config = dict(
    num_hidden_layers=8,
    hidden_size=128,
    num_attention_heads=4,
    num_key_value_heads=4,
    head_dim=32,
    intermediate_size=384,
    vocab_size=2263,
    hidden_act='tanh_gelu',
    norm='layernorm',
    norm_place='pre',
    norm_eps=1e-05,
    positions='learned',
    qk_norm=False,
    attn_scale=0.177,
    bias='qkv',
    tie_word_embeddings=True,
    parallel_block=False,
    init='uniform',
    init_std_qkv=0.0371,
    init_std_o=0.0,
    init_std_up=0.0371,
    init_std_down=0.0,
    optimizer='adamw',
    learning_rate=0.00194,
    lr_mult_up=1.37,
    beta1=0.9,
    beta2=0.99,
    lr_head=0.00911,
    max_grad_norm=1.0,
    warmup_steps=272,
    schedule='cos',
    final_lr_fraction=0.0,
    batch_tokens=16384,
    max_seq_len=128,
    doc_mask=False,
    train_tokens=124100000,
    max_steps=7575,
    dataset='wikipedia_en',
)
Each number is 200 + 30 x the weight over its row's rms, rounded and kept within 0 to 999. Layers, rows and columns count from 0. The size before them is the row's rms in percent of the matrix's.

# q: layer 3 attention query, 128x128, rms 0.0977, rows 27-31, columns 0-127
# k: layer 3 attention key, 128x128, rms 0.0935, rows 27-31, columns 0-127
# v: layer 3 attention value, 128x128, rms 0.0902, rows 0-21, columns 0-127
# o: layer 3 attention output (transposed), 128x128, rms 0.0829, rows 0-21, columns 0-127
q27,107,159,189,187,156,125,195,226,185,198,191,179,163,202,200,208,176,190,226,186,140,210,207,169,210,168,226,229,218,174,187,180,207,218,214,209,202,167,207,206,137,210,213,236,263,157,196,177,199,213,229,270,231,214,174,248,170,185,175,176,158,200,228,280,262,152,170,182,200,235,241,189,105,191,156,220,231,192,193,172,178,227,218,182,195,205,183,175,219,216,207,139,180,217,217,239,234,217,192,220,168,203,195,218,222,163,213,216,207,205,177,198,223,230,224,212,208,195,227,223,190,209,154,221,136,153,264,232,203
k27,110,246,167,188,224,207,215,212,216,163,268,192,210,183,207,265,208,216,214,162,239,196,221,174,206,146,211,151,176,213,233,216,237,194,196,182,237,239,170,216,158,194,212,180,215,186,181,184,183,226,209,161,211,206,171,186,174,188,159,161,249,213,212,268,207,157,231,249,173,186,145,156,241,234,211,139,228,218,230,174,178,205,221,166,193,247,147,214,187,216,185,206,190,194,180,193,241,219,160,211,165,168,216,170,124,198,181,230,192,182,221,206,181,190,252,224,180,145,208,238,237,194,147,255,188,197,241,220,167
q28,116,168,168,261,207,193,196,208,178,183,208,177,220,187,157,227,252,162,202,262,195,177,249,230,193,209,158,271,227,223,305,152,162,150,219,249,221,296,179,202,208,186,202,151,217,202,186,246,228,188,164,179,200,185,191,187,193,190,207,184,193,190,223,190,237,208,181,191,154,195,177,225,188,179,220,258,190,246,183,185,238,226,195,235,188,199,188,218,171,224,170,206,217,208,252,198,171,232,207,177,165,197,229,169,231,203,184,195,215,217,165,165,176,208,199,175,178,154,180,190,205,193,254,153,185,189,223,144,187
k28,118,139,225,224,224,167,216,206,160,180,252,213,235,182,229,192,166,173,221,246,207,182,238,224,251,205,206,230,187,210,235,169,175,218,158,201,199,203,235,239,207,186,166,243,160,202,173,242,189,241,183,198,235,183,207,215,159,235,213,159,176,238,187,228,176,163,278,205,245,261,169,200,159,148,217,218,189,242,207,200,259,159,202,229,131,153,173,276,178,155,194,242,155,167,141,206,224,181,193,164,192,205,189,201,199,186,196,184,207,210,140,210,220,199,206,174,183,210,202,199,172,221,182,180,190,192,229,207,195
q29,096,210,166,272,183,174,216,228,197,164,200,166,214,197,231,228,179,200,244,257,210,191,207,171,199,159,169,169,211,169,209,172,172,172,200,203,215,209,217,224,239,164,208,179,333,179,171,241,215,184,206,178,226,206,198,172,213,145,203,186,185,223,187,176,259,193,190,207,210,269,216,225,182,164,127,218,163,198,215,166,208,210,231,204,177,176,184,179,202,270,192,195,166,232,207,196,172,217,218,164,147,225,212,175,201,196,207,198,212,235,231,248,208,201,185,190,211,192,219,154,189,268,162,242,215,172,175,238,183
k29,096,146,184,201,204,193,237,210,240,197,197,215,215,273,186,150,207,200,206,170,223,196,198,185,222,190,219,175,221,222,220,170,215,155,195,177,239,208,193,159,163,201,200,267,189,180,139,178,215,233,214,202,267,240,155,194,200,175,158,201,230,196,197,230,208,158,197,224,161,208,131,204,215,204,233,205,163,201,194,179,192,189,223,257,143,175,166,279,209,153,221,244,202,250,174,246,153,179,201,216,198,194,185,217,210,134,175,223,120,200,160,244,188,206,193,185,167,167,194,196,168,178,166,221,179,192,227,234,199
q30,104,201,225,264,166,166,239,210,167,151,228,174,216,163,252,245,190,249,216,227,179,182,188,124,198,209,175,143,204,209,195,154,173,151,231,176,196,262,235,197,238,147,180,162,243,246,226,198,169,216,170,175,125,231,258,201,212,129,223,167,159,214,203,214,181,201,197,244,206,226,190,213,204,197,228,198,180,180,185,202,186,171,209,214,171,219,221,209,225,187,249,216,169,164,201,231,180,182,219,156,209,218,216,159,230,230,191,224,201,164,209,220,230,180,165,204,207,171,239,172,206,217,195,229,215,220,162,248,167
k30,110,143,148,237,179,182,229,189,213,229,206,247,213,233,161,119,173,230,232,217,170,183,221,176,214,195,190,153,164,186,178,205,159,177,226,188,199,188,178,159,217,231,226,226,201,189,157,158,201,141,189,257,283,241,191,159,188,204,189,254,208,129,219,171,224,185,165,190,229,162,201,168,194,180,235,237,208,228,232,190,262,208,224,208,200,227,208,242,194,197,251,190,148,256,204,230,180,218,255,233,214,196,183,207,202,164,222,224,200,245,168,198,218,231,182,178,199,204,205,220,220,232,206,158,211,167,211,206,174
q31,103,150,201,230,181,200,244,230,163,195,215,230,215,172,240,179,230,235,275,248,189,188,232,198,202,184,178,176,225,209,208,217,175,174,213,162,192,228,230,227,237,214,188,222,239,207,229,247,199,199,195,176,169,167,211,159,228,162,250,214,189,240,164,158,189,194,202,196,206,235,211,177,140,166,185,191,229,224,221,206,197,224,206,196,181,216,221,137,213,206,183,175,154,224,191,223,181,177,218,103,149,242,261,179,195,225,179,173,184,261,167,236,222,207,158,184,262,192,204,159,200,187,205,204,223,212,121,216,228
k31,104,128,198,196,177,146,205,218,207,145,198,203,215,214,179,199,201,167,227,193,238,244,173,162,203,191,186,147,165,224,194,221,194,158,219,184,258,231,211,195,181,188,217,236,174,151,185,185,204,224,220,234,208,260,157,190,210,196,240,180,259,201,216,222,236,171,185,248,174,158,168,160,184,150,218,210,174,189,221,209,245,143,231,240,181,205,219,260,235,182,237,254,223,237,217,229,191,195,200,207,181,210,195,204,205,143,163,179,118,189,172,205,213,242,193,174,229,190,174,217,151,211,213,169,150,189,167,242,219
v0,087,231,225,198,147,212,206,223,197,204,211,237,208,198,193,168,229,164,194,185,191,212,211,157,184,251,182,195,199,210,255,180,157,174,200,167,194,229,237,210,217,165,220,197,157,198,160,205,197,178,224,161,220,189,219,214,157,234,192,170,209,174,200,241,173,200,245,233,197,218,131,251,170,178,202,241,177,190,212,222,287,186,181,229,224,246,194,254,228,158,118,246,256,218,178,239,187,174,152,200,218,220,185,134,197,208,236,199,198,162,232,157,200,201,202,257,173,151,242,193,188,200,187,238,168,234,188,195,225
o0,084,135,198,221,240,182,217,161,235,217,202,181,178,171,150,224,220,180,190,179,222,156,163,227,171,227,216,236,181,208,175,184,186,258,208,195,188,177,230,214,232,205,203,195,203,168,251,227,180,248,171,209,209,236,219,207,218,186,274,226,192,144,202,150,174,220,205,229,207,223,190,118,215,200,218,155,136,193,210,216,175,212,226,217,229,177,241,238,178,201,207,184,157,164,199,150,219,229,201,270,148,154,213,231,203,194,200,170,222,229,175,164,222,230,235,253,196,178,132,222,177,178,176,209,208,143,214,190,184
v1,090,188,226,152,274,189,181,160,214,228,206,247,248,139,208,215,199,173,171,147,195,210,176,239,231,215,223,168,153,178,249,194,208,227,215,128,256,198,188,212,126,185,213,224,181,213,204,172,223,172,183,222,230,231,204,186,185,242,155,190,178,218,235,201,253,189,154,164,212,210,212,136,194,198,208,187,254,263,228,198,193,214,250,165,180,211,193,187,248,223,229,182,195,262,203,189,229,207,194,193,196,170,207,168,140,215,219,197,201,200,189,139,183,220,261,221,191,196,149,212,188,201,197,168,228,199,187,187,184
o1,087,190,236,223,173,180,237,166,204,156,203,233,186,244,204,180,225,246,183,240,197,250,191,220,180,221,201,211,160,189,212,244,220,145,191,219,161,191,226,149,229,233,206,188,185,274,195,161,147,215,181,187,197,195,229,204,213,197,173,196,179,185,191,209,199,190,247,209,195,196,152,243,228,185,214,194,148,186,206,172,195,169,138,255,191,134,145,205,185,115,210,247,202,187,238,234,140,229,192,220,224,158,189,197,215,183,198,236,194,208,251,200,177,198,189,169,221,197,263,224,217,220,184,153,247,150,201,177,229
v2,093,227,185,182,111,185,238,168,188,215,243,215,233,192,171,155,188,271,167,169,195,222,190,232,247,255,129,172,258,229,252,223,183,181,214,175,150,183,194,197,257,134,256,180,243,208,239,224,184,210,215,207,199,202,175,205,207,203,200,222,216,173,203,178,212,247,155,207,217,215,231,152,196,194,198,175,274,245,194,262,204,193,212,191,149,210,184,218,216,208,183,203,160,200,202,184,205,176,204,184,215,235,207,182,161,227,219,171,196,186,225,167,228,165,192,223,211,226,166,181,193,147,230,178,197,198,204,173,150
o2,098,191,241,210,196,183,199,209,214,147,210,195,145,213,162,203,206,214,156,182,256,190,136,158,153,192,225,217,144,185,192,268,173,142,190,227,211,204,252,245,194,225,178,180,161,187,203,169,224,165,202,194,188,163,201,230,168,187,183,224,199,173,206,201,246,183,234,223,226,215,129,231,240,174,206,201,186,153,190,204,177,254,214,212,169,227,265,189,218,166,204,198,228,235,241,218,175,206,221,203,163,163,226,234,230,206,208,185,209,213,147,167,173,244,267,168,179,214,223,229,186,152,240,195,161,194,245,229,227
v3,088,198,187,192,165,187,192,179,216,152,157,151,138,197,165,238,226,256,224,186,163,199,181,162,198,197,294,187,239,251,192,173,238,159,195,178,168,236,213,208,199,175,200,199,189,177,198,253,216,246,150,223,183,224,235,163,192,207,235,194,243,221,203,188,188,161,186,207,193,182,192,166,247,222,199,244,170,160,204,157,147,195,200,234,208,206,194,203,195,220,268,219,173,205,201,192,180,250,224,212,262,190,163,182,231,182,173,226,213,177,181,287,174,149,182,231,232,218,189,242,180,210,159,189,211,187,192,229,178
o3,090,213,162,154,216,157,192,204,188,235,149,189,222,204,230,251,158,158,190,216,128,251,218,185,209,187,157,233,235,209,186,236,151,175,135,165,182,242,200,216,230,202,184,197,156,198,178,202,295,207,198,194,187,247,207,221,212,194,208,172,203,202,178,260,187,238,229,188,166,184,225,228,206,206,231,176,187,241,213,243,185,133,237,195,208,198,220,194,206,178,219,175,227,179,223,217,168,189,180,239,133,205,232,180,167,240,224,206,177,204,193,195,189,207,192,257,248,191,172,176,130,193,266,205,218,213,175,199,189
v4,100,185,217,233,198,191,146,229,183,141,200,239,167,200,212,120,198,194,222,152,174,194,189,196,176,201,195,190,194,141,251,225,239,234,187,146,231,249,198,167,195,196,181,238,187,217,194,188,239,230,186,232,248,181,236,230,213,243,207,192,162,207,192,202,182,204,126,204,213,222,171,156,246,174,270,230,138,219,220,157,206,194,244,164,202,241,207,199,182,180,231,199,155,204,192,230,186,139,242,172,247,193,249,206,195,238,190,213,214,265,199,194,226,193,209,189,216,195,149,213,194,240,228,229,214,201,180,162,207
o4,101,208,220,168,193,201,247,186,187,213,138,192,173,259,212,253,181,272,198,163,168,243,188,159,151,233,173,187,168,224,199,204,164,191,215,195,202,160,227,212,183,218,239,222,193,176,148,186,174,285,194,183,252,239,219,216,227,201,211,187,203,224,207,195,174,207,180,232,215,224,211,192,161,188,194,191,207,183,240,189,163,150,183,217,158,180,164,216,183,207,154,203,241,185,211,241,176,210,228,194,208,177,213,213,189,225,178,221,194,156,261,214,150,224,192,251,155,220,228,207,283,196,121,159,199,170,188,239,188
v5,092,190,167,182,237,240,214,203,217,231,236,207,251,234,183,210,195,224,184,241,167,189,222,231,155,175,187,191,205,182,164,226,230,212,162,207,210,248,149,210,232,210,144,159,213,201,214,271,194,207,228,140,185,161,200,221,213,191,233,215,236,242,254,176,190,161,185,188,181,202,198,184,237,209,191,177,167,143,220,197,178,163,166,221,221,172,210,151,190,204,205,234,230,153,171,121,216,196,217,188,239,196,197,209,280,189,190,206,204,187,131,182,218,166,182,168,222,267,260,154,195,211,214,223,208,193,159,168,208
o5,087,228,185,203,234,206,146,237,209,219,193,156,211,194,220,196,202,157,204,186,161,197,197,208,258,158,152,171,228,238,202,196,190,202,236,195,224,136,195,200,163,177,216,263,247,223,188,204,204,142,205,218,157,180,141,233,193,217,175,195,176,194,208,209,178,234,198,195,201,223,249,162,221,197,163,229,212,206,183,168,178,223,221,199,174,207,207,192,178,205,213,192,153,172,217,249,151,239,185,131,243,189,161,199,172,237,208,187,198,189,215,231,204,209,125,224,231,189,192,148,225,222,248,213,220,292,228,239,265
v6,084,157,251,173,181,185,180,187,215,227,193,210,212,199,207,180,194,191,210,186,208,205,177,175,217,239,217,197,154,197,161,179,190,200,228,141,203,165,180,184,210,171,202,211,287,225,141,140,245,189,228,203,167,233,181,259,204,195,209,217,151,210,134,174,187,182,191,183,245,253,257,209,226,220,202,227,161,224,215,218,151,185,188,189,199,242,257,199,193,245,173,216,164,270,175,210,179,159,193,249,263,221,167,199,227,248,236,196,210,247,204,240,168,214,213,192,232,221,145,196,195,204,218,249,178,214,216,209,184
o6,081,201,191,210,201,213,251,182,182,207,174,195,162,214,151,191,219,199,183,182,191,205,185,209,218,192,218,156,122,170,222,227,241,227,162,229,192,197,224,201,252,255,238,177,164,203,203,212,164,165,227,137,222,180,224,196,231,214,206,163,199,204,230,257,195,187,177,180,195,166,189,235,204,207,232,204,214,225,212,194,169,173,187,188,224,196,157,241,162,146,206,226,233,148,232,258,227,239,209,220,214,153,218,247,178,238,186,271,198,142,174,163,218,217,255,250,160,228,161,182,214,157,187,139,200,153,209,182,184
v7,088,205,166,168,234,215,194,211,169,179,186,220,215,224,209,191,145,152,185,211,207,181,191,175,176,187,280,152,102,171,200,228,208,239,211,228,237,191,175,193,173,229,130,206,237,236,255,148,152,218,172,171,198,180,207,165,227,148,193,181,193,160,183,222,202,189,165,229,223,226,205,177,196,193,182,180,205,159,177,202,152,186,248,240,212,213,210,209,173,150,263,220,194,213,229,270,220,226,181,219,176,201,225,258,204,189,173,212,202,229,219,199,179,210,178,138,197,130,208,197,200,228,183,182,221,205,192,240,203
o7,085,217,196,221,217,184,233,226,237,193,193,221,190,241,190,180,173,186,239,186,199,212,181,202,234,224,217,126,222,206,175,170,175,208,213,223,196,202,202,174,177,164,211,154,248,238,167,216,192,236,177,229,215,119,201,173,171,223,174,211,178,222,228,184,185,169,197,219,131,175,174,259,156,215,174,203,247,230,227,160,238,170,169,162,208,160,161,197,226,285,199,220,209,194,164,209,230,189,245,164,214,240,200,215,228,143,137,182,207,185,289,221,193,132,240,193,202,199,202,208,202,233,210,207,226,212,191,187,179
v8,088,137,258,196,241,227,169,186,222,176,170,239,199,166,208,263,189,192,195,235,207,181,179,195,223,215,227,168,185,190,139,165,239,237,207,176,208,195,233,177,183,218,199,219,185,214,112,190,253,206,180,157,207,233,186,206,232,199,224,229,205,202,205,187,243,167,179,181,184,180,206,220,207,181,204,172,183,172,206,165,143,210,210,209,180,204,179,161,253,261,250,224,220,238,184,152,251,198,191,185,211,184,200,245,151,208,208,195,200,183,120,255,205,213,255,191,213,210,161,169,206,228,118,186,220,181,186,226,219
o8,088,212,242,182,209,196,171,222,166,230,203,230,227,171,194,177,255,186,187,259,146,227,252,255,239,197,162,204,184,150,179,158,213,186,190,143,184,206,161,135,220,221,205,219,160,228,187,193,210,185,198,191,200,198,211,212,194,206,188,155,205,212,236,268,159,200,211,139,163,187,225,228,225,207,194,204,167,221,220,221,197,171,172,186,219,200,148,266,145,139,175,223,207,207,213,265,143,222,173,184,234,217,178,203,197,216,172,253,205,232,254,186,151,214,200,232,209,215,193,203,218,237,249,197,214,207,147,172,209
v9,088,217,250,173,180,187,186,194,215,174,243,262,205,159,223,156,231,214,179,157,210,222,139,168,237,234,203,179,219,215,184,177,200,241,202,178,201,133,232,214,190,186,189,195,171,195,187,200,212,207,149,202,190,189,218,244,242,197,192,215,185,182,176,229,217,235,193,150,259,226,203,176,232,165,210,220,215,233,194,215,172,205,203,171,146,199,195,196,246,172,166,182,203,196,182,227,195,183,211,206,128,225,164,248,147,176,224,187,207,179,180,249,204,147,265,218,250,218,130,226,209,170,122,251,220,181,218,206,164
o9,084,192,220,180,205,154,251,224,216,170,222,210,138,187,167,197,244,200,207,197,204,248,226,206,165,169,159,237,182,169,200,209,204,133,206,206,200,206,170,184,249,228,220,177,121,194,199,194,206,209,237,204,258,204,227,172,201,128,188,164,184,226,179,250,202,169,176,179,147,219,194,219,205,217,183,174,212,189,175,184,171,196,235,195,189,213,221,266,184,168,156,245,213,228,248,239,186,188,216,204,155,157,250,229,207,215,170,243,217,238,192,217,125,219,225,203,174,173,250,237,191,200,245,154,234,161,214,189,190
v10,090,205,245,229,197,167,177,260,204,165,213,186,165,184,228,219,156,133,195,233,237,205,233,200,174,188,202,193,189,137,127,216,190,252,228,220,233,206,223,197,188,248,211,236,261,195,174,121,223,217,217,178,213,208,205,157,166,206,202,166,211,226,220,212,176,255,218,196,180,191,199,228,175,222,214,148,175,193,209,148,222,171,231,218,233,179,198,226,217,194,239,218,195,195,192,244,232,171,138,215,193,177,225,231,156,170,192,206,197,209,230,144,207,240,148,160,187,197,182,157,199,240,155,229,141,205,200,165,221
o10,087,202,195,204,177,213,190,167,228,242,214,249,203,222,197,197,215,218,218,243,205,177,244,183,171,187,204,129,202,151,185,136,206,265,188,207,144,170,176,156,170,173,275,195,252,192,198,201,169,242,215,191,203,240,200,222,190,238,205,242,200,140,254,184,211,219,164,201,177,209,240,207,190,214,167,217,186,235,242,226,211,188,167,174,180,189,140,249,203,217,166,193,198,175,119,172,235,202,213,187,234,289,180,211,227,176,175,186,209,165,212,209,239,182,230,169,183,224,240,217,215,208,176,191,177,168,168,207,174
v11,092,223,227,256,173,172,134,194,195,133,195,226,275,137,205,233,231,192,209,195,146,183,193,212,170,192,220,202,166,160,260,215,207,202,207,203,221,236,195,190,118,169,205,239,196,220,206,225,192,194,172,184,241,195,208,201,225,247,154,179,182,179,185,227,252,209,150,245,200,207,149,200,166,199,257,202,244,222,200,163,195,220,193,222,181,229,205,170,226,204,217,220,167,221,215,255,155,211,226,194,172,170,251,225,135,177,235,224,195,188,165,228,247,198,224,201,188,147,168,201,205,160,185,211,175,214,186,221,202
o11,092,200,210,135,222,205,186,192,162,204,177,191,187,242,208,177,212,232,215,182,205,195,188,226,176,242,160,275,179,207,168,194,176,210,217,186,189,191,228,195,227,202,186,135,162,205,231,186,194,266,209,219,235,172,253,189,208,210,177,214,207,203,219,144,119,184,217,194,198,158,170,189,186,187,190,210,208,175,224,222,206,194,187,210,212,201,154,177,194,202,151,175,236,207,232,199,174,204,191,208,257,212,234,176,242,189,137,222,183,209,271,206,136,186,199,205,187,174,308,229,225,275,185,210,231,148,196,229,205
v12,087,215,240,207,198,268,214,191,197,206,177,114,227,201,186,241,215,225,190,218,174,189,180,188,146,185,200,197,233,270,223,181,189,194,207,226,195,253,175,196,267,146,255,195,245,201,208,279,186,198,166,172,182,200,219,142,200,194,201,185,225,242,168,158,182,122,193,233,199,192,176,195,189,216,180,193,248,207,219,257,183,156,151,217,211,202,179,203,205,227,189,179,210,174,182,203,152,263,205,198,257,198,189,148,199,242,162,207,199,171,180,218,206,146,246,221,172,230,187,213,201,223,197,198,229,181,231,210,204
o12,084,196,161,165,251,207,158,205,199,218,203,226,179,172,224,220,179,216,141,197,207,233,176,213,270,210,168,217,168,160,161,287,180,179,176,207,189,195,214,231,238,189,171,204,189,229,218,225,227,151,198,256,181,168,214,185,204,183,174,195,264,211,198,209,172,222,251,215,245,199,183,195,192,160,165,160,205,178,231,208,216,193,255,205,214,224,215,167,202,169,247,184,183,259,192,176,193,225,173,219,171,216,213,190,154,195,239,198,175,200,169,189,209,248,180,230,250,171,168,119,143,202,269,237,184,189,210,191,239
v13,093,186,199,248,180,210,197,164,173,198,210,138,233,224,229,199,201,189,189,210,211,190,256,244,199,189,171,177,242,175,258,252,208,178,226,227,202,185,226,197,254,173,241,229,233,215,216,244,222,166,170,211,223,184,148,132,240,177,164,151,161,158,221,147,142,235,178,190,166,218,246,186,175,230,228,210,188,239,190,180,133,218,204,170,185,186,200,217,175,213,194,162,174,180,152,256,143,145,181,223,161,193,206,200,151,190,201,210,203,189,202,193,220,231,180,196,211,234,159,231,215,162,172,218,258,197,204,187,195
o13,092,216,244,160,169,244,168,201,123,191,190,240,211,182,163,175,223,260,177,217,221,253,128,160,193,154,197,204,159,211,197,199,231,173,165,215,153,212,210,194,191,217,201,138,206,201,202,203,214,242,238,248,203,163,212,200,187,181,191,215,271,223,215,222,213,200,176,180,270,156,206,193,204,188,141,249,287,159,203,197,224,239,207,208,188,219,169,207,228,210,208,186,243,236,182,179,241,165,194,175,227,231,167,212,155,175,183,213,204,172,163,245,200,199,200,174,168,208,234,212,218,192,199,195,141,202,198,235,205
v14,089,196,198,204,177,195,195,206,184,178,202,196,163,160,229,227,211,191,226,175,168,194,144,171,186,173,265,232,175,137,182,226,225,241,183,268,210,202,159,186,207,226,203,173,286,191,210,186,182,200,181,236,163,248,198,135,175,214,236,151,218,274,173,212,189,184,220,220,212,190,229,171,177,184,196,258,180,201,200,187,199,188,182,162,205,148,205,215,197,216,244,216,123,150,225,201,195,182,196,236,215,200,222,238,157,205,187,209,192,242,194,222,176,206,174,175,223,287,186,220,187,244,194,206,139,217,219,239,203
o14,084,213,172,188,194,207,195,180,224,188,197,166,169,254,240,195,194,255,190,208,166,218,239,180,202,192,183,139,254,178,200,224,209,213,167,201,206,231,170,223,163,134,243,224,217,189,208,171,227,246,250,170,200,204,215,200,177,204,144,232,175,249,196,196,205,214,183,199,175,172,191,261,156,205,173,171,264,230,203,179,202,139,217,195,174,260,147,220,222,194,203,124,267,226,175,157,245,192,191,209,228,258,210,145,217,161,199,248,212,167,202,188,251,178,185,192,200,197,241,148,194,195,223,205,203,178,202,217,195
v15,091,197,197,197,169,217,235,214,184,202,201,241,215,217,197,224,161,237,191,231,233,188,199,180,233,179,168,145,236,178,170,208,202,201,197,223,194,192,186,207,216,213,260,236,189,180,195,220,160,254,150,156,208,182,184,175,232,225,230,223,231,171,205,180,195,241,229,198,149,178,214,213,236,221,153,158,198,229,191,211,222,212,199,254,200,217,174,246,224,188,299,211,172,146,199,151,227,231,232,187,157,175,209,229,190,138,216,201,210,128,206,180,202,167,239,149,136,250,172,160,219,223,160,208,219,219,212,152,179
o15,090,234,237,197,203,173,167,235,190,156,252,205,221,189,208,182,203,172,158,200,205,174,241,228,240,186,175,200,198,176,178,191,164,196,235,179,179,210,202,165,169,153,181,224,214,203,224,181,211,163,221,250,187,214,155,259,166,138,180,201,281,197,269,242,217,179,167,215,190,226,213,182,252,224,197,181,190,197,206,214,230,190,200,167,179,231,224,200,254,212,155,164,166,242,173,236,154,182,171,137,196,308,193,173,233,182,178,185,181,215,195,245,162,199,215,190,222,211,209,230,199,184,218,191,182,202,170,253,186
v16,107,234,194,230,183,183,194,252,160,193,214,248,190,157,203,209,229,188,201,252,155,203,186,164,199,205,177,209,222,169,216,152,219,185,174,197,165,168,208,191,152,242,239,230,110,194,212,179,167,232,147,197,227,213,216,258,203,256,212,196,176,148,183,205,210,251,160,187,192,165,221,200,216,213,205,206,208,239,213,173,204,231,227,198,171,204,213,162,233,191,196,256,189,158,244,166,250,223,250,158,198,200,264,230,226,156,209,194,177,148,205,243,262,183,205,223,195,194,167,174,218,169,211,225,164,229,197,154,179
o16,107,205,230,183,165,173,165,209,206,157,255,146,231,198,213,214,166,186,193,158,146,178,269,249,192,216,184,215,220,195,188,125,152,214,245,197,218,186,186,228,194,194,188,218,175,164,192,179,223,194,242,212,227,233,255,210,234,175,225,225,192,228,213,206,202,198,184,196,190,196,201,192,203,212,223,212,183,172,197,225,153,204,229,218,195,230,205,161,193,205,125,188,182,230,192,225,166,185,179,141,196,193,259,190,243,239,196,179,189,220,229,196,118,178,205,189,180,150,284,243,248,223,132,203,245,209,182,231,199
v17,092,204,172,165,244,221,195,196,220,221,228,224,177,253,222,162,231,183,188,172,179,209,181,174,212,196,234,215,146,193,189,233,171,191,179,243,248,147,163,187,196,208,121,134,218,219,184,235,188,230,172,169,172,222,203,273,212,162,203,228,217,179,203,200,241,168,205,192,248,230,195,153,261,184,179,230,157,226,182,198,183,242,163,233,190,219,178,211,194,199,240,225,233,166,186,180,212,196,217,255,194,236,183,219,271,230,185,198,195,230,115,181,184,187,170,164,190,266,226,226,189,186,204,239,187,208,212,215,211
o17,088,185,205,214,251,201,216,209,229,215,193,168,204,217,206,170,228,146,222,172,187,198,178,202,213,201,200,146,254,226,248,212,214,204,246,186,226,206,233,189,170,197,241,240,231,253,197,202,206,195,185,213,195,131,187,207,187,177,169,185,158,260,186,202,192,173,175,208,148,219,238,209,159,208,229,146,293,225,171,160,186,146,233,165,207,190,233,244,193,237,158,183,181,164,259,241,196,203,208,154,212,160,170,220,173,160,177,228,216,202,207,205,220,187,178,208,211,159,172,194,188,213,175,125,269,167,226,204,197
v18,081,200,211,197,203,256,167,193,232,192,224,219,234,152,189,218,235,253,195,212,197,195,175,208,179,234,169,159,167,246,220,163,221,195,187,138,209,221,170,192,178,128,184,236,173,189,194,228,194,198,168,167,161,170,229,225,221,255,184,221,244,132,194,198,191,156,168,202,206,193,150,203,195,210,232,247,212,132,179,198,208,178,205,226,204,168,215,166,208,219,201,268,239,253,155,169,270,196,205,156,221,203,194,156,270,172,210,192,211,232,188,231,207,147,208,228,219,163,175,194,185,210,169,262,198,200,186,205,198
o18,081,226,223,186,232,149,214,218,201,224,137,186,188,208,192,227,192,159,176,157,181,225,186,239,234,203,152,253,199,163,163,210,187,191,202,221,193,159,199,183,253,209,169,201,158,230,195,165,206,150,164,210,221,244,246,207,214,203,262,196,176,155,250,183,164,221,208,183,188,207,225,208,250,175,215,185,126,188,191,175,169,190,252,219,215,183,204,204,154,161,204,242,177,164,239,259,144,234,198,229,167,146,178,232,200,247,185,190,193,200,209,193,134,224,184,253,209,196,202,210,195,199,267,195,247,217,215,190,227
v19,082,198,200,142,164,214,208,239,197,215,210,146,177,210,208,189,177,239,184,233,208,243,190,140,209,245,195,177,247,231,169,192,204,181,191,153,183,194,192,224,237,111,207,217,264,188,221,163,258,212,223,223,143,227,229,237,187,190,202,168,167,192,201,163,178,224,222,168,229,228,236,230,245,179,179,228,167,203,160,173,242,159,224,230,213,212,203,187,156,217,182,238,204,213,201,184,217,168,222,205,201,243,171,194,212,188,197,167,188,247,257,199,164,210,174,226,230,224,168,157,206,202,161,281,204,178,191,148,160
o19,088,189,175,199,186,181,270,214,191,249,166,207,156,193,161,235,161,188,181,167,177,200,186,156,190,171,197,135,171,153,230,187,210,234,178,263,195,184,206,204,228,225,191,186,144,197,172,211,197,135,199,185,226,245,182,249,225,210,223,207,214,167,226,231,204,231,195,204,178,196,227,218,211,198,232,181,141,226,218,208,169,190,229,217,203,184,255,249,230,159,224,227,175,147,203,233,202,207,198,243,169,156,198,248,188,226,211,201,221,161,119,162,228,210,253,180,179,214,186,210,197,161,258,162,205,183,256,237,211
v20,094,200,217,220,142,195,247,206,194,193,190,157,192,207,185,238,195,250,206,257,236,191,163,186,217,173,143,190,253,206,162,203,233,154,184,258,227,210,225,236,198,174,206,170,150,188,230,187,142,223,203,209,144,207,191,169,221,151,252,194,192,216,207,206,143,245,251,214,156,201,224,263,226,218,234,188,199,187,212,239,218,180,158,177,184,160,182,244,170,167,164,174,224,147,199,206,176,204,205,160,139,209,156,215,188,154,203,210,223,208,228,229,215,232,227,202,212,166,249,220,202,259,165,197,212,164,217,207,201
o20,095,244,154,194,144,152,218,227,189,204,198,191,198,151,181,188,202,208,226,187,253,172,229,174,216,161,178,249,241,155,202,177,222,254,209,170,191,232,136,202,201,183,161,229,203,176,223,229,235,218,200,214,229,235,158,199,184,169,213,175,221,196,215,202,217,210,170,199,190,209,240,183,198,197,149,203,192,186,163,193,262,260,222,199,225,253,219,191,234,224,213,183,211,201,178,159,256,162,173,202,141,263,201,183,210,197,216,168,201,203,128,254,210,207,173,188,190,234,143,195,184,167,228,241,143,259,209,234,209
v21,095,192,185,213,249,220,229,162,196,222,196,186,258,212,175,229,221,264,190,176,167,183,199,225,169,156,211,230,161,246,207,223,192,178,197,182,200,229,160,202,179,216,166,190,232,182,215,205,201,185,240,243,130,184,194,179,217,209,229,226,254,176,192,182,171,196,183,230,196,163,156,222,133,156,213,192,258,214,192,245,213,170,119,206,153,151,209,203,193,216,162,197,255,185,216,239,219,262,231,188,211,226,234,173,199,233,232,202,210,250,165,209,225,159,202,194,185,181,220,242,201,137,226,153,240,203,218,235,202
o21,092,187,214,237,221,209,200,193,156,184,195,207,239,218,258,219,133,181,202,166,261,191,161,214,243,206,151,252,244,192,204,231,194,185,211,227,242,208,224,180,175,211,169,202,226,212,235,160,193,157,151,190,220,144,200,128,164,204,185,179,184,219,163,116,224,191,232,193,222,196,159,221,248,180,210,188,198,184,142,212,196,236,199,166,205,193,200,144,137,195,242,194,199,210,268,150,215,199,185,203,235,221,170,160,217,225,201,198,204,205,172,250,222,222,176,210,194,217,215,174,175,221,249,244,177,232,212,201,242